Part of a small language model's weights: vocabulary 17143, 91.9M parameters.
Each number is 128 + 32 x the weight over its row's rms, rounded and kept within 0 to 255. Layers, rows and columns count from 0. Numbers have three digits each. The size before them is the row's rms in percent of the matrix's.

# down: layer 5 MLP down (transposed), 3072x768, rms 0.014, rows 2924-3052, columns 528-575
# up: layer 5 MLP up, 3072x768, rms 0.0217, rows 2925-3052, columns 528-575
down2924 106:092132111139146211088138156094160174043132155056086170121180187096129097115129165154119161138092123079166121180092135157094120149157122100075139
up2925 096:183152117207081174139124150099149133165098149147109097171099196116056152153142165094061146093196146118169172172091082206153168173138114087108109
down2925 097:096081125152083116178103133143090138098110095118157158136188183188164134194186155137157112153118139155145159099113166136110109128094143133123155
up2926 101:127175091123149148106150124159086147118134128144173073103144098111104113119161175156069092124121159069142123126166076138143135070148091146111165
down2926 101:223102129129120147168089067102141140118110168094138141130140131155166208114105135189114154144167205108132112107103123130115116123142116084154119
up2927 101:193113098086128172122105089137138118115147124179156126128123143174184140094141146152161116146103143173089119102135151101117127122123123151186164
down2927 093:154141113164110079054107175153103118142132059154098098111162062129123148125124143183116128127139122142119155162139100122117093159148165144152177
up2928 098:149154099107125113126125116090098110084073148143126129136114151107133131108096096114103153163164047036132138081067111167126135150141134088099158
down2928 096:148140152177115151171128137155126118167139100109109144120163179144094165090160157107184123128245183079094115192123128103110185072134080147174139
up2929 101:139084089115178167160191055129107112149159155071110131093150188117113165123103129125187186076081173106138043120087158174145099145164103102163146
down2929 094:143169122092142091140164116201140109114178104156088141096127092117092095206149118124125143151141062166119167156168102079125110163179123127155110
up2930 100:155104155118154119190126114092167139180120206215154046112209136115192094087128144214182112109050118106114134097175183151120071215139102157181193
down2930 095:088134109084121131123146093147073132112147105127132131217129105090068118167137079092084163109160132161120156116050129083133145103132111147092106
up2931 099:123168131114129123133133164129164120100124158108130127160113083156108116151126111127177111142113121098090112114157108082150111137136118114117157
down2931 100:175110132136098164146144138144135124154167103170170200083111180101142154100125184064121096139140103151116169127108208227106191151116122180106051
up2932 098:130123160118133163160158071102128113081117147104149115106160130164075167161102158095139101079144153102150091135188073125112139126109134123149111
down2932 097:097120157098111070177103171122146159114097114129122153170079118115157153150192165118167133128157118130145126135090149084109147117048112123139123
up2933 101:132135109139113133137181124059147110144126092107146155132114085087146113146117166180175124155125124172118107126101079094129160137132109192148082
down2933 112:166147139148141116199128115074084085132083149128088139117123092140159125111156095117089134105210160146102127138140105113151164082137129205197176
up2934 099:131134109142149107073078219119082141178105163109166129093078104134127200161104102168133152111134160124146113145146183142107153154120085061132145
down2934 098:150138117162151099209184097156149136095096084135112167143169123115108148121180099066140091108123146106149160149137196116125118125089115143141091
up2935 094:157136129124185145172173129162149144136060167072162097119069157138162128143092132151190154121190155145109165128113110131172199143119139109119086
down2935 099:120128143067154128116152109118084098129165121179159158101124145165159109113142110102070139147116084109146092130103118135126094101143119145121120
up2936 100:096161154135107086152132112135115094113167063118171159107136092138077173097131147132106132130129167111128105129137113150098161063156132133122173
down2936 098:108180129087102138172107131155161149154129144151099101100152116158229119130135161109079175085113102090152117148162076171142146178130104132103128
up2937 097:139115129197139139173134117160162127117104154179097146098136088108105079114064159131150105141133088164065122125106129152109073137151115089132112
down2937 105:145124169096123130115137087038125120123118101154137065164094114120137110141106143184104148148140115181166069164061183061123147134075117120146116
up2938 089:170164084109137143122124108181139124114144127165114143121169161092142126150088067122097133111123080134117109155129122128144112130183133164189063
down2938 102:070104222184142099142117132165124135197126146145136084133167101140129147146128185102128185138154163139087085156074143090097077151148118126100132
up2939 102:192117125152100197165168158133188128131152118119156175172135169111094169135100134214134151110118157129115136102147117100157174180133164127105124
down2939 095:133129152122133133136120102146072091196121121133133104168135089124126148142113129141130137124139133169095107113100091184120083087143151177112138
up2940 103:103100123108117137189126107160166153135111134108149189156178163156126137172065085186108134105118148151148070171099179123152147189156182133080130
down2940 108:133139127129145060114119086139204153073176090151112122123163162165139071096084114107127109164147118098112133095129128151092235123128147064175099
up2941 104:153133122088148079119114118118130100160181121163113167118133064092134124184154099056138117112136240196085044107091138170146160104115035136106120
down2941 100:079123137134077118077085115094102222092146160160143108154110171149080074159049137181096121088155164134168129185163128122126139158104106124128151
up2942 103:098079122180167119197178079095091160070115101117157160133120136100153100147097179085091160114116065055108126139153103157176020172136160133102152
down2942 097:114119183140159170171140133122153149114097133171137163135151104178105140130124200113071151119145175138118095134134162120106125136116136131139067
up2943 097:132128134114104067173102146130114155089140125147144092074154138090142126118160146149166096200136086112132076078096152134115126123152136163126045
down2943 097:142095127109125151136139088113093119156137103068122135163078116158104093110065100153149127190147088145083182115120085115155185100108114131119233
up2944 103:201118177133114073116082117127094128128169124176153126109125140206104121114146132100064113092082123032119122103148080099139122080175086154091126
down2944 106:121099133157179162164128147124134169170176136190110147167204164050122069111172189139133071129152127148098169091102190141144140138104163113132108
up2945 099:160152143165148143159155146172137145154166149157134117087165176121137164074035143127181023178115179150130073117131105170062120128131097159159120
down2945 099:155128131033099130137122129137110102140137091094144101110128110132147163167153111159127180104105100141146152155169124094115162084112160129138097
up2946 097:137146145180103164155169091164106124132071099197126062124086146138115188150122135111105123148166178119108102097154099164160133116134110172149093
down2946 095:137121139136103120113148171150181093177109095107150123154156168151111096119172192129136102069065082160084163168084149099155093175123146174088128
up2947 099:186132063128136175165163139175119090109113117146122133072154207140117084155128166157110135169096124148151066147136094095087091106161109075172120
down2947 096:137106126165132064104137128130136128144133142126120052118066083192118125134078094162114075130080124107108132108158163136116072181110127203120129
up2948 103:174110145121133185118152099081108118145086136137102123140140163110148096157119164104121173115132107139155112208094122114116156141100087104157161
down2948 104:134103138089087147145104100129131152091123090126065139188149174073111113089144128112150086122117053107103121123123126200163099138059133200124091
up2949 094:108141137090186107152149120061155170108199120133108134144083123110130161096202106125149176162121125139097126132154116099134175188098107049090115
down2949 100:152109143158145147195133166094124127149117101109161139117106150197141155176102145135110133101184119164124149163142077111172068139094120132171112
up2950 106:135126108196089143118093128089108037127171210190129120114155066126114176131103095187163189078162101084160155131169139130124118135143149096175135
down2950 102:130092165190153134142093184180118148106118053166147086139116104164207061135145108092152107100117087132169101146147138118128149116108109103128089
up2951 103:174154122139212124146173137077127118132150114122129141088184079161091147201114106144130111169122131127094109172090118089096179179119136083135129
down2951 099:135113183096152108168069129158116143081171063165157186154085145128113138124087100127175117146163151109178157115156072111146131088175154133067061
up2952 108:155109049145139180069177103138180150129143111158151116161152154127131141163084125126098109076121113129114082178089132089139150106208117165126169
down2952 101:141124138124140175169072110157103148125058165152153158122116144122095115155155143118171188078086126110102181171098128116139154064160134092110104
up2953 101:141100113168159146223136123127156090111126134121100062118137182160161139132139211120105148179115159152197106124112101075131100096114080136177124
down2953 112:092119117159127117153121119124105143124150106119099120137111133140134139164116153137133124140088220189118116104178147108168185149135137057133101
up2954 096:173185152166217076210112199119085138074163144101106154121082185150128144150150112134122106121148121179119044137102149180085154141135107102138166
down2954 100:096122146108167107086125069188107073124078095189190092156117122091170162118068135109116172165174118149153154144107189135095098113152171119161064
up2955 100:177181102136148099160147142147188103114156137195139107131069176099166102168132165093193112140126159116160150115152111179100083102123148148096095
down2955 101:131174146168154079110195129110136163119048116126105132152158068113165157130092077077087161139149112140101102107099178081195145200169146030131091
up2956 100:098177160144105110117110175135113078133124134166106106082141061086197106164110140152124116086235132124076113154128135116120067145223088100096111
down2956 110:175129118090193084146198076103169179111107173180170070117113104084110132168099080104097147192088212141151116127191103140095109153126111157133155
up2957 104:132146198112133112153151147133191099120156193090113105104070143155199147129096143153198096116136115169139105101125095170169116216142114146120129
down2957 104:105093078151132106136156202111118141075141128157160063122154122083144134140102147147124124101108109117053118118194094123144162101138137104139174
up2958 099:145133117192119120182097107160092142172100070151101162117173171096092107134150118191166136131156086148121154171172112085117155099105118122126123
down2958 097:155121134162090116095140096133200129119155191123166164132114108174163122075145141069151155135145141146166127098162098069112130181142183092119140
up2959 105:147033122076166069144150099128136162105201130169155099132137149101150152136131116135168146152182128175152085089084168120036147127107141132155082
down2959 101:147165136114118161131170076140171086147181131107102150166122162170102068061120064103143075139115172123102118160142133095107182158101112119141132
up2960 097:178153135206121093082123143100110215090145141126128132127030132163197137166121110112100078127073150168131103095078131219101158151145109154107089
down2960 100:157148146138113049130108110152126131136114134186141120124142118130165174122142151128116169143126133077105042102159091102113150079124171076147110
up2961 097:103120142135093117135119146152093105162202086095190134112165137189169086137103090131117138115141159115223106130138141175135131184182190130136190
down2961 099:148128165143128133173113113119137151120134135174062088143185133112058176118121140129189119176130109168073125169127157107213141033102097143196103
up2962 096:190187138158136063112141135132201156179155119123120134079117146107182122119157083136088109071130092101118115122152136099168073159168120132126125
down2962 090:072117086159214128148120145114108109115192093148102129129148144159127086133139106150155116140135135111147159131098111096143080120089128074129073
up2963 098:162111093187169125162093152091113135171124169109101137167155105137118126129064113154142092153113111164112098059161089141157129186106104141109164
down2963 099:101144137103109119100197109147110103146098096149144112153079106107115093119214129180112143090146149086126115083133139160091108100131135154157073
up2964 102:140131126107126159168152075215136139100107115090143145112093085138139111132081109132144179084155048183160096068077125128164152085143091119098181
down2964 099:148097163175121106132091111089127113112149085129138167114141126114134118068205135149133110116111113093155155132139154131134129203075171105150093
up2965 095:142069103108155069106186180182154109121116134123122087096122137167115161123129104156214156147190191133132151151087102113105167192123130121156105
down2965 096:136226108102111172141096120100127138135112156137113080121114155046120135146172162089159112111024099133149190099172118155118108087143156173112202
up2966 104:102168135112160134106127140151146136182177155166119118132154095169191111113090171193148151167093101145104093089114135174081141147145118098061097
down2966 104:141153102106127140053189078174098204069132114132146118119149116149081154159118131111104077111126145074143087108194121077107104117112142113131166
up2967 103:207164108117174183149217121060113085132149132155116117208144110108147138110130171121177074166045165202140165154082151131138102145164113150129139
down2967 099:180183102126128161131086152155090136071136142160079095140098122146065133042053141120113128094109076127144121171109134089194170149151187139122108
up2968 100:124119165170108083168159186147163098155154156099108165114134106109158128160075115138120082088093206120155065089152139122095125113143145147148100
down2968 099:157091090146205096090057123101175163130147118161133121091156110184097099149169104146142185097059117196095190115093179115142108109118095123163110
up2969 099:142110099204161112076060182065165096170100120150142145102153150117112093091136066135141187097092115140153084085132110157179139132093084139130144
down2969 098:063116093080241081140156166140143176099193135147148057065193094140122082116091146088091092096154126109136160182100143134140143090185091100131113
up2970 108:111110077127174133060185182125096126167088161107177120121193148134164146140100133175085087082146173117163084132139098084127116137152131133130112
down2970 107:130160137087141069187134106163127133172144133088122141128079096124113148158110211135136150055148174094087109119163180118118067102074090131144118
up2971 096:137093160132126145149153133092172164054189164149118100103088184128117155155128108184141167141091101118095151112137112107112155170087127136169171
down2971 098:105118152145109131137141097087106132118160136175112107138094173129108099135072133107083095186126072138084134154077070154125139160118106091106161
up2972 101:159220098149087165153191110192123144111077093097175158141175113186139126075076148135161134115115170165135173099113114104150058141110140113116146
down2972 098:185113132084129150126089102111102142130156148183140144085149127196138123132163101192145125078138171089173144080154145165075070174119098078163097
up2973 101:154093056142167178190141107164174119127065115093130154172114140145080164125116116173174118145136124118113065098098169146163116125215135173097126
down2973 099:120109174074119172131154107186055110146131105110161119107130141180154158124036126145211089092120140145136163195120128106182143161133111160153135
up2974 104:157151148117148147156115085116170099085118181167127136141152114088108106155106102122160132148151103145121139026095089135111114156133129111103156
down2974 109:125154127152128147114138118149101105140153155120125085172107188132163130114108139102042184092096116111100132140116148146125103080140135102146171
up2975 100:109186146116104149113115136126178092062147137165127152128120137095149111138163116113100115158181116151137114150128084080085098096124082156150115
down2975 098:152092106157135188151090120070157149137064146117218137154143108128124082153156098133176130138199099096110144133115144131176131080101118157114135
up2976 101:149112151173060120119176115189165089128118099082153163127112157127152137128128126108121083104159133134139128091066131127105161125123112096148095
down2976 096:117168125129148093106106140046166168150134125160116142126118128091173134136112094133054100104086160118181044146123101109130152095168138127140159
up2977 095:126095094156082080131139128152133176135123139098123199121181159154142059141136141079140114130136190115165074127116113204150105082146110143137136
down2977 099:165142091109150182148102142113112097182128130119194116188130103125115161136146132162120162156078077223094096155086165096147106130100140148097107
up2978 105:161085135134144129139144143138102143189101079112102153145097102119167127179117178185153128130086154126116119133094148151077131092162104143092131
down2978 105:132177143096150072111058085132153159162151163164170126106057133088069133060114103099134152111101199124111113145173175138179181177106120144098139
up2979 092:119096132135122125168113120151178118154102185108171085092138119176148181122090124123078122135133158141118080206121083179099128145195146157137138
down2979 105:174148155099127114159094186184116123179124058103161130215098143109138121125127174096126177166144173202111126113169104110121154111174160188088199
up2980 104:135119135099103172154140114046100080110141125135191076044114142101187157126118138181130125101140107139053134167109108209108098087170144151124185
down2980 102:144184115147157103141125102127111122126099083090155094122154139143139105151120172176178179159109193093148085140113147126112185091093133105138178
up2981 105:139096108127121119157105104134126119074109108096131141102064114114134095052115173136138176123045098101158154139164124150161125147201124146133120
down2981 102:117172187080165128138142149129134161071133136195171130107065070082168135056137149147129091178135128073061104144133120059119184124140129153110123
up2982 092:117100132124165109132112099100138083140096147135143104134169102122155128099114137115115111103139105151149058168043143159109156117122106140125202
down2982 097:140135181149083121134140162159153179133143121140149129098159136119103129116120149137167151106158115148161204112152090171187137120105061158089114
up2983 107:117178149128141116135135199154079094122109171234206164126198097130130127139124159085107154139083115159190128116157148121096102190117142105161106
down2983 099:153112114128153114151125154157086129181119150173113128117078138112154111165094143102107137177149089155125084179093065168123136217150168107138130
up2984 103:102203066166080148166177132125144117123180176123171150108090155099098086180107189155100119163115141128174113127108093164098118093133118118120121
down2984 100:155134123167133133080130089143103084126132084127065135086199121108111127171142147112129154116090153092142197106115142080088135119147115132128173
up2985 102:141159182103113080130128136164093160126149147166163124126059096084125138153144130118102100097139140174101088128102105125085171104177113123178109
down2985 096:179083102096138162153132182103125111182119119105026090136097129113043146103150171137128170087186148162132101104125132180105122172094117128093127
up2986 098:152094128113092106142147099057125095111165108198169148096137150119126173149104097129174133199102128120141108162110141162097099156118122149115096
down2986 098:093159134134148151224122120155141137100147172119146155125084105112157121105110112122095169120165135124122189110131097113133145098151108108150094
up2987 091:147162130213163121128146128167206107106043135090174146147133165112202141174115136077150111129155133130164066080128104105178110157142116184134135
down2987 096:100139065156130120139126112125116142112146151143126115145079115104101153089198145111128177148154096133084112108116114103120094105176140044119155
up2988 099:182140144151082124122151087059122117143155181070153092032120117140178156096142134110155089164123142138104132136076072166080141074144118125204135
down2988 092:122110128149111090179079140106090176149162155123121147115161126138145128112166146168092124111195173146113109138105128151186154105104052131069105
up2989 101:167137061124119158159138127109124162118067093160166104076171123115129138104169209137177138101171104083110134167125143128130104070143092144177100
down2989 110:134149141060100085082149125149176092137180129088121144144056133104105130091124065128167175147129134158102118103130124097194068118174082133167137
up2990 093:108082136088152132102140098153170204110110107084125071191120194097116123143107112123132086147185153142122145080159145082148123128119132130099132
down2990 094:159123058169140148124127183103118136113092164117158157068153106157145083171147138133165153099140155150188092118127107121133172055092168137147129
up2991 088:124125152145173127112123126166154122142120100117100112139134125120085067094163114117085090076130128120134133147159089142052197110128135159088145
down2991 092:128129197149064140164082102111110101060163194128112189117115060183165160136132108088156136124179118122160132078165164119169045131125111162161143
up2992 096:158114122155123160088179120107137097153078139144106117187137133060098157107100138079125109083143141113100124116119119117024134185159129120129104
down2992 097:156106107076088105120111095102175111123110074200136145099113087160118149130181132131122152176125161152159127144165116092154157099176141163171181
up2993 099:149150128154157100108207151168197129117083130127161209144124147122162124120150086134162163087181159094046145136122105126135075164165121149120129
down2993 099:128119113133113140128140059144142138144097144128123072107182087102104132159120130120092150150129099126134141116141143085126134096138121096167132
up2994 100:134142140159140155171157099140147071084131139146148140192093150135094189139129081154110144207082137149149116147130113105127113128153120151142137
down2994 095:138151149127111128079107113153072084125186100141149209128214141116136087099165128146146168114108079125123123076161117165148121130152128148160110
up2995 104:155182113171121089106126203129156120184086112142096112115161131126155112152067152128138174129129150144105122167142079116070137119123129191024110
down2995 108:053152138095104155164202058130104117144124144099141121138134098132133146104096129121120099124169117147166080146106164156166131155115114094142078
up2996 103:165164091193118090129123137134126148114102136144139089150172157208130142170130122141121115142103070201141090103086147161078143139139159147127108
down2996 106:112133158112174152113119142168097177120149212109102082105137113177130156089139161085151058103116134121175139170129114085137095102137160169133140
up2997 095:165142079162154133151095114109212103138066142138132122136133174081135070120199117174184104119123087125117126187124148157131112143101160125100169
down2997 092:066130137135185135076137127149134100154107169181116137126122069104221184121116100161122176151167186141111068129130169079128135109121128143111094
up2998 098:146161134154130066128130118171145179085147143094139110168165136147159126148095111151127135097095109137105091158123077090146120162159152095138125
down2998 095:086101151093072135140119117084096169111098163148135170091076135102154112116134186148144122125219131100113098125099082129110066091089123088185077
up2999 096:145085106137152104105116181137117078169146148100127076131117078154099148099076126124146116119131113180115141105126203152074123163172104130098118
down2999 103:105146127140097157153126144128146142119096142165113172153169121141202149151197135152090132079149118129108158134169149138180161067121045117179101
up3000 094:146113163173131155120102165125094129178122162148128160151182127165201153160128108113109130117170123108101147127139115118062141144095104122095089
down3000 089:142134057065128108163113097187140158159085156146136132099093131089076119124166170110111161131060157120115116145143128140080127162116155149155171
up3001 100:128154154095136111093134135163128151149112156083203164112178167106147136062165118180142159120162104125123130122176097151134098162195167112077142
down3001 097:227095130160124155118129152121173072188102120174090163121096103129085080123134154123127162213129126130094121123131132085152157067079114131149106
up3002 092:119139105178187102163158118151126110161084184126119169134155202185176176107161158123126122077075117141187093107110111125124086178124134169129116
down3002 099:136138107099139118130072148118139170124152115134146130143115107096113067145096059130119100134129159110103154162135126151112131154073035064128103
up3003 111:169098105113113074122108141119165017100149136127158143128148111135129044149149129137167130078131090072073133142110144140135182116142128132167097
down3003 104:185182104154165157057155174155166108131047128208133177068145123149148167109098131132131148140163156084159124103107078092140131194123122110118102
up3004 102:148120130077140177124145152099090129150130116138142084118127118175148115143168137129105143142126135180169101155122109122104142092170125096113143
down3004 108:145158158154141106152129067145138115138104094203084150166113155146160088094131171105164154126137130165086114128121131106119147092118144141091136
up3005 106:177088104151072155119119125122124119117115148170177074121117130107106094154082100137138142087161153120153114141147144092125149138165113094092150
down3005 115:176177164163143140169135171150141100160149201115113156152139058160145133029168109115067080114071209113113168112132146149103094120124124039144112
up3006 102:131111116183088200126154097121138087109085072172144145134105122121162106148136179178145144105192138128107120145077091136144126155133067147123107
down3006 105:123123100125084118159108142149090174098055131150070215067118110091119115138139125142131134136116167163144090123160096137106161166081122130099153
up3007 096:130153121098149141137140156122163122135072105093141098120148139202132178143119105215076137101160142128135071133132121143155138082152109102130108
down3007 096:167127126190079132080086115096158134144135150127131147101125141061113163090126172121145151101145099135168157130077073105205140131123085087124164
up3008 101:125102091114152125147190123104178086133112179122114146138139134138143101119112069130157130089147110180124092117102127121099152112131105192137129
down3008 102:128133121114103098079119096147145108098115097114157049095156155105129150121151154114100119150081152077166112127088118121157138127148141090153135
up3009 103:108146066103134095142144124092180099166137108130166161126106136087109121153114178222165135175117162141109106119116117119095141053147124139115160
down3009 101:094106108170185204101182067143116113097094124160122112132110162088159167133134107093083120161079162146159136131121121101185145143126091166129103
up3010 099:148102127126132101128157108201098089149125109146179053140112099092143110125132171112074144159113142077062104163103137192091123137145092143090153
down3010 101:103121134127119138164117140093096186142176134112083145110136108069114124102105109100136142158091172069135204178129133103175131088146105189105096
up3011 098:185159136174192161134141104145105161176165209127145134153164135111161105119133085196169150126142119186122108183125064128098135188186131100068138
down3011 097:129104107093118128194173159144091136111124102197064110111147129129063129092191064080142112155124157173165093137113114122177142090116119101122166
up3012 098:175180101133089129168119139154122089179130146092115168111119151153106124107100094110160144136142142153189132124073108160085126106126093076119131
down3012 099:098113144111097156146141122152165098115163165150122100101128126129134134148146129130127095155184081087111104136091107075169127115087130144123137
up3013 094:109158130167144167161092128191104146041124112139090130193185148151124175159129137182147093137127151126157112066099129102123090181127126053174134
down3013 101:144112102180117228102132075122131086190146129154131188109157111174184078112134144100075158115072068142100162176090138114094119161110143174149136
up3014 106:161114134112083126125149144126195085119115161155147108183096146133131116090123156139169081141188100160166153123113118122138143079155144148105135
down3014 113:110118152148127147172114144199123110109123174170180233129128155163140150055174082143118093093141144150195116116122150089111118102137127114143125
up3015 103:137059102162121190138149109085170174122145168173206121149112085085130148115086110182123147141110103168134113106133176164122130071124079101162093
down3015 098:127134212156104086123073134169110139140150133128124135101063139143127150129091157164135163100113136179020180055163122113132156078196106166075096
up3016 101:169111118184187139156117146136132126113165157127144168100106185092145137130161119121140170136139124139180123087136095080149153106131052153084142
down3016 101:098080129037109121117137151116116136110111111132083106167149153087103124086147119135124083146164176105101125143147065118125100141171117130162124
up3017 098:073110123119150201129129063151074120133085201114118122159108131111161175096174130140111157107179173104126109109145151147138124071163133104134154
down3017 101:147146082136183092190053167133191129159144178131165183182133115178123130144125107136170126149125070084138170160148164121133087188180152176108067
up3018 095:118105164116122051147136093093147074157143184144153100094182151098124126127112102127095121100160125161169134122074077144114085100151141171088113
down3018 096:130082089137126117158051127168119034181113134124154155100152158080100155153127127117119156139164112171100161114154121115145138124141094123117105
up3019 100:088106127139167099133070175095169177105127182205110099093082109149123142110100120126119104094110096098104139147153081170090122123130143110046126
down3019 095:154158109111134156141141131164100126147121141160162185100205090095119142109155093148126137165193149108100081140124106130164078099131085147197180
up3020 106:124158162213091086144133143167138087123079123161161138142142109146154124128156071112180184163064110167144132147073189082127130186157120159143098
down3020 102:210162119178078115143090150078148149055092112121083165106109123133105068150110093132051149102099175088129132169179078124132099148151119127124133
up3021 101:138077062098159189127125119086191080105100143177139162086127110117099095166081140147178151096130163069118121094153134135145120113163109157115144
down3021 105:082191127134060068150121135147124152148178102101147130140089120144160151138134084121116121142100078171158132129198134113139121133142142193113099
up3022 098:117093107161108059144114199110104115153150147106169174158162149214189179117107112083090167101109136138109123105096122115048041174124141165049142
down3022 099:135134068119139117168091083176132134172119141067110106168103181061120139087146161101120156149143171115116149070112112084132161126127134165118158
up3023 104:138158094142149055113156148128103132075139124158121089135094140123131118168089097150176105147167136151128076163161164140133116105173144147064073
down3023 105:129080163134152107128077103166145084177117040115113121109106175122122060108183151091113131106115120192133140126075162113075152226104108161125166
up3024 102:153077124113151197183147078131092081093140166168117066144168150107121112127069129176089171084110166101129183176128133164108081088086017108101090
down3024 102:088156162179108095086093132121158130146127089135131179148148116163155140104176165177183142102093090098137146116165155153176083126163156197090062
up3025 103:150103166116122106138152064174175117158161155222140106110145196209063101175079110092114107164160150203094064098088112140107082164137117097139203
down3025 095:183141113075094165165095129113103150150133137102159165132081146145081128117100143065112184095094113083087112087161075149145135136093143123115082
up3026 096:156157074128141161140073103084168157095060109123182161162138106148122131129096136141111143181119169132145075103115149156142079135148097152105119
down3026 097:067159155187170125126168109116140163100191138098062121123164105097096129087121150158136126109139096163049117144163139127086120167090163123142153
up3027 103:119191124170095134135112166098168088135135105167132125131094090058157151098112158155136138147163109100104095171109112159161159125154109102139128
down3027 097:099095128144139121086147118074091111125104179098194130131150081140106098130110076195078145154177182117087150118142149106110177100103165114122102
up3028 097:162167088153161120132195092164148167138059126161132136140107132181156107168110092117158126128147153134138141131115126131084067160102107100132161
down3028 105:117110131105161117113039138140129161103166166086104133162144133141116116103112119160082116083104143066121161156101134106156120144168172136164169
up3029 097:115118092119157113177109100110146131081126100111114146072103139123159144209125069121155114148092179107118161111085097114166138139125163196105081
down3029 090:158118139174150168073146155123104137106104103171102140151081124097085160107119116145158148151159072148092123106150167148109135157153162135158149
up3030 101:152157137131086098159193105166114211136145149112135131135108142123104146117173160091077144127100095142092084076141123114147105169154162078092083
down3030 099:120141125124142144095115125217114094127158168078128146140090076075115149128080182138072127085145179083182126090114111141206108068135091092147173
up3031 100:143059142149099113199146158088133065129118145103134134105140090125107155107121145138217078177120106137090121053104153138086085164134066138170172
down3031 104:186092096095102116115138122144061147147176123138155111177150187133111160082113120113063092139143149106088058114131184192190043147157158158136111
up3032 094:152148095079098102170085177100145117157093085125116081110101129104135130137157109153119112114197154106164164186178127163076141085177116173139127
down3032 101:121089126170144110093173071150145090032158098125173146053134118223121080140116128127132141151162097135118077143119151094165168207117122078089109
up3033 100:105159134140128112135141183089182139184137181151149115111123149115158172119179118156148083140152131121128122125164102102130196128140151073166126
down3033 098:200169127162100158107077141129107159098068134171092093155156158095154156144149179164143153153118120130120084149090114154102129133125166181149149
up3034 107:129113058132115146154104106106159120117161148127145120128127107190167155142086116118155152104141110155127156175145191103112090170189149102097146
down3034 109:126176163131135178163137070131066143135142131135170141127152154147114108170065162143158154186187126109146122063114130060124132106106143161107140
up3035 097:154101058121136096172147128080107124120116097093173132121127101137178146143119075089147110087148139157098105092126101141082131068175167141108044
down3035 095:106134103130123172136096144183113166115175097117157089137100172157095147145157192173154109092102141097112142092130137124140146111110074114105114
up3036 096:146119185089071102134183127140134111140091101134136115095101111131094141080159144075128163118190142142131079162070148118145071113126109090149155
down3036 097:149100157103090124135131121172164186205147149182125194181115153135039089181158146129182125096106123136187167090124103171099143140136125072084165
up3037 106:156134109094113088138133138028075136162168139104170142125099141116120152169134098158123137135100101148131096090137113159096113091186115168136177
down3037 105:057169111107129139111076137094118090131150097082129088154170119131052111132089185098092116133129122144182139114128068142134170093125114184114120
up3038 098:151082136131133133096100119171129126140170143114131133074115144153137139160090095094105093093117085090092109157072143172117155125115119140128120
down3038 096:087183112061129105119135155115170148106121106109144146150151118097170178085182124150138136138086126139169120104161111150135158113235138142104088
up3039 103:130097124094185077226117156121123094161144119159126178088124130120126161166141131152151104181131125111160088115055122095092118138168143169179091
down3039 095:203103142129087166098128171152174116129128154137102152131104114077127122084130162097140113108167126142091071141154131123156157086150148123147126
up3040 095:169114126188153133114139150118088108141134135052169121110115144179118143161142156141157151124130037155085077096107169141067132195188116116119117
down3040 099:120075132086017098177086092123151132165130138186116100146167156143160191106071119113161118100089185107165169133120118146151165091105129104169199
up3041 101:214108153129152138137149159153139135143113137154143162123107132127068154128108140170113135119110136134120154136099150210144119111169080101117113
down3041 103:100098103145094078092093143123150067124095136159126167145102109120158166153173065104092187143132124083144137087135126184099121117133130147187128
up3042 099:070112093217192149160189166115068104139096163149077071117101104103120156140162145155169129119164085172090116109157169130146111139136083169200068
down3042 100:182139170094065132043110142143142159182137150119158138085154139144150108099102146104090102073088122122155111128062090166101145086121126176088167
up3043 099:145156064141136133120215175063083137147108140169099075072111116130151144145114154169136157088113123168114110116143106142060154191177074118073161
down3043 102:119140143136139077094111117124156161133129162105116168217136147082118147140131063091123055177083115101128086148141187116164150139172149103164134
up3044 103:153114107161114173126169116081110098111137135121138098154083178107119136148067103183121160110126110117153093124076136149140158133173098119099125
down3044 099:107133121138133132157186131159186149160162101078160148145135131093081148129121152092142139138154109106170102082086103173105156044081118122144127
up3045 099:125102102152137138150169100088088062112137197148177166094109128116126137140126178158127134078133101145147109107131133222153081134153123089141168
down3045 100:152164117091099161117095124139149162124068108119145137109162110140180128181052135098093140136113137161128116167148122096142143173084164136044132
up3046 099:154104141131116131120119123144172122155186095099177169114142113111132116129113110134195113135055187151175072068103131154144097078122100101093129
down3046 100:141160155154119181159190174135107125142154125138112161135132209174126129097126160120124090034109127205111137197104149113141155129149114129176114
up3047 101:124120105144133099106164110129168138101169089081127089117157152156174096116094172121137116115143189136112137081088076094148129123122122095147116
down3047 098:128155192107134111139131157174091136163150123132127155114096165131082143146114093149121130146119127164172104129181156129086086148065185170112097
up3048 105:095101162074160117116171102091165078107172140158136103068108128145125110062132148123180112143099111090137146078155126106129132128172110178140134
down3048 102:078101051141180145113089106130148108134048178084120114092174165110108119164118121107138116147119124103159171083154121149142129131068097139124113
up3049 098:176095149103177142098141121176153117103102184147092154079184199136148129136096102135082063129068109102086188092146102120059118058127135146080114
down3049 101:148070167138110163189122115100079197131142078120129154050073084090122082079160085147153153168125166165112106102094190147235181094078138156128098
up3050 096:156100143086166132159111137110177073134049198134143111213157122178166139188074101161087096180125086114136128145133172098136139160140148079096098
down3050 089:164106084111105126122120081134120197120102110092161117155098190099087094167147144093177159075124155179088122103078077128142100116139115115128150
up3051 097:146078087148074055127141158087132121102130071121193118046090096169132125138151107136117130121142128123125087078172141139165078091152139118154088
down3051 099:101090059090140169155122150124111143110131131147117038128161109104142129121094142144153136152117142090118164126083138129072172136127120150079128
up3052 097:153076107154116056131075145100164122106078154133122114141104148128165056108131107122109109137141138177165097108141117158162163124128149171137105
down3052 099:115242137077134163110147113153140091131126164121115160159151152184135092080059158156071116112132122118089146156110083130141055101155121107172090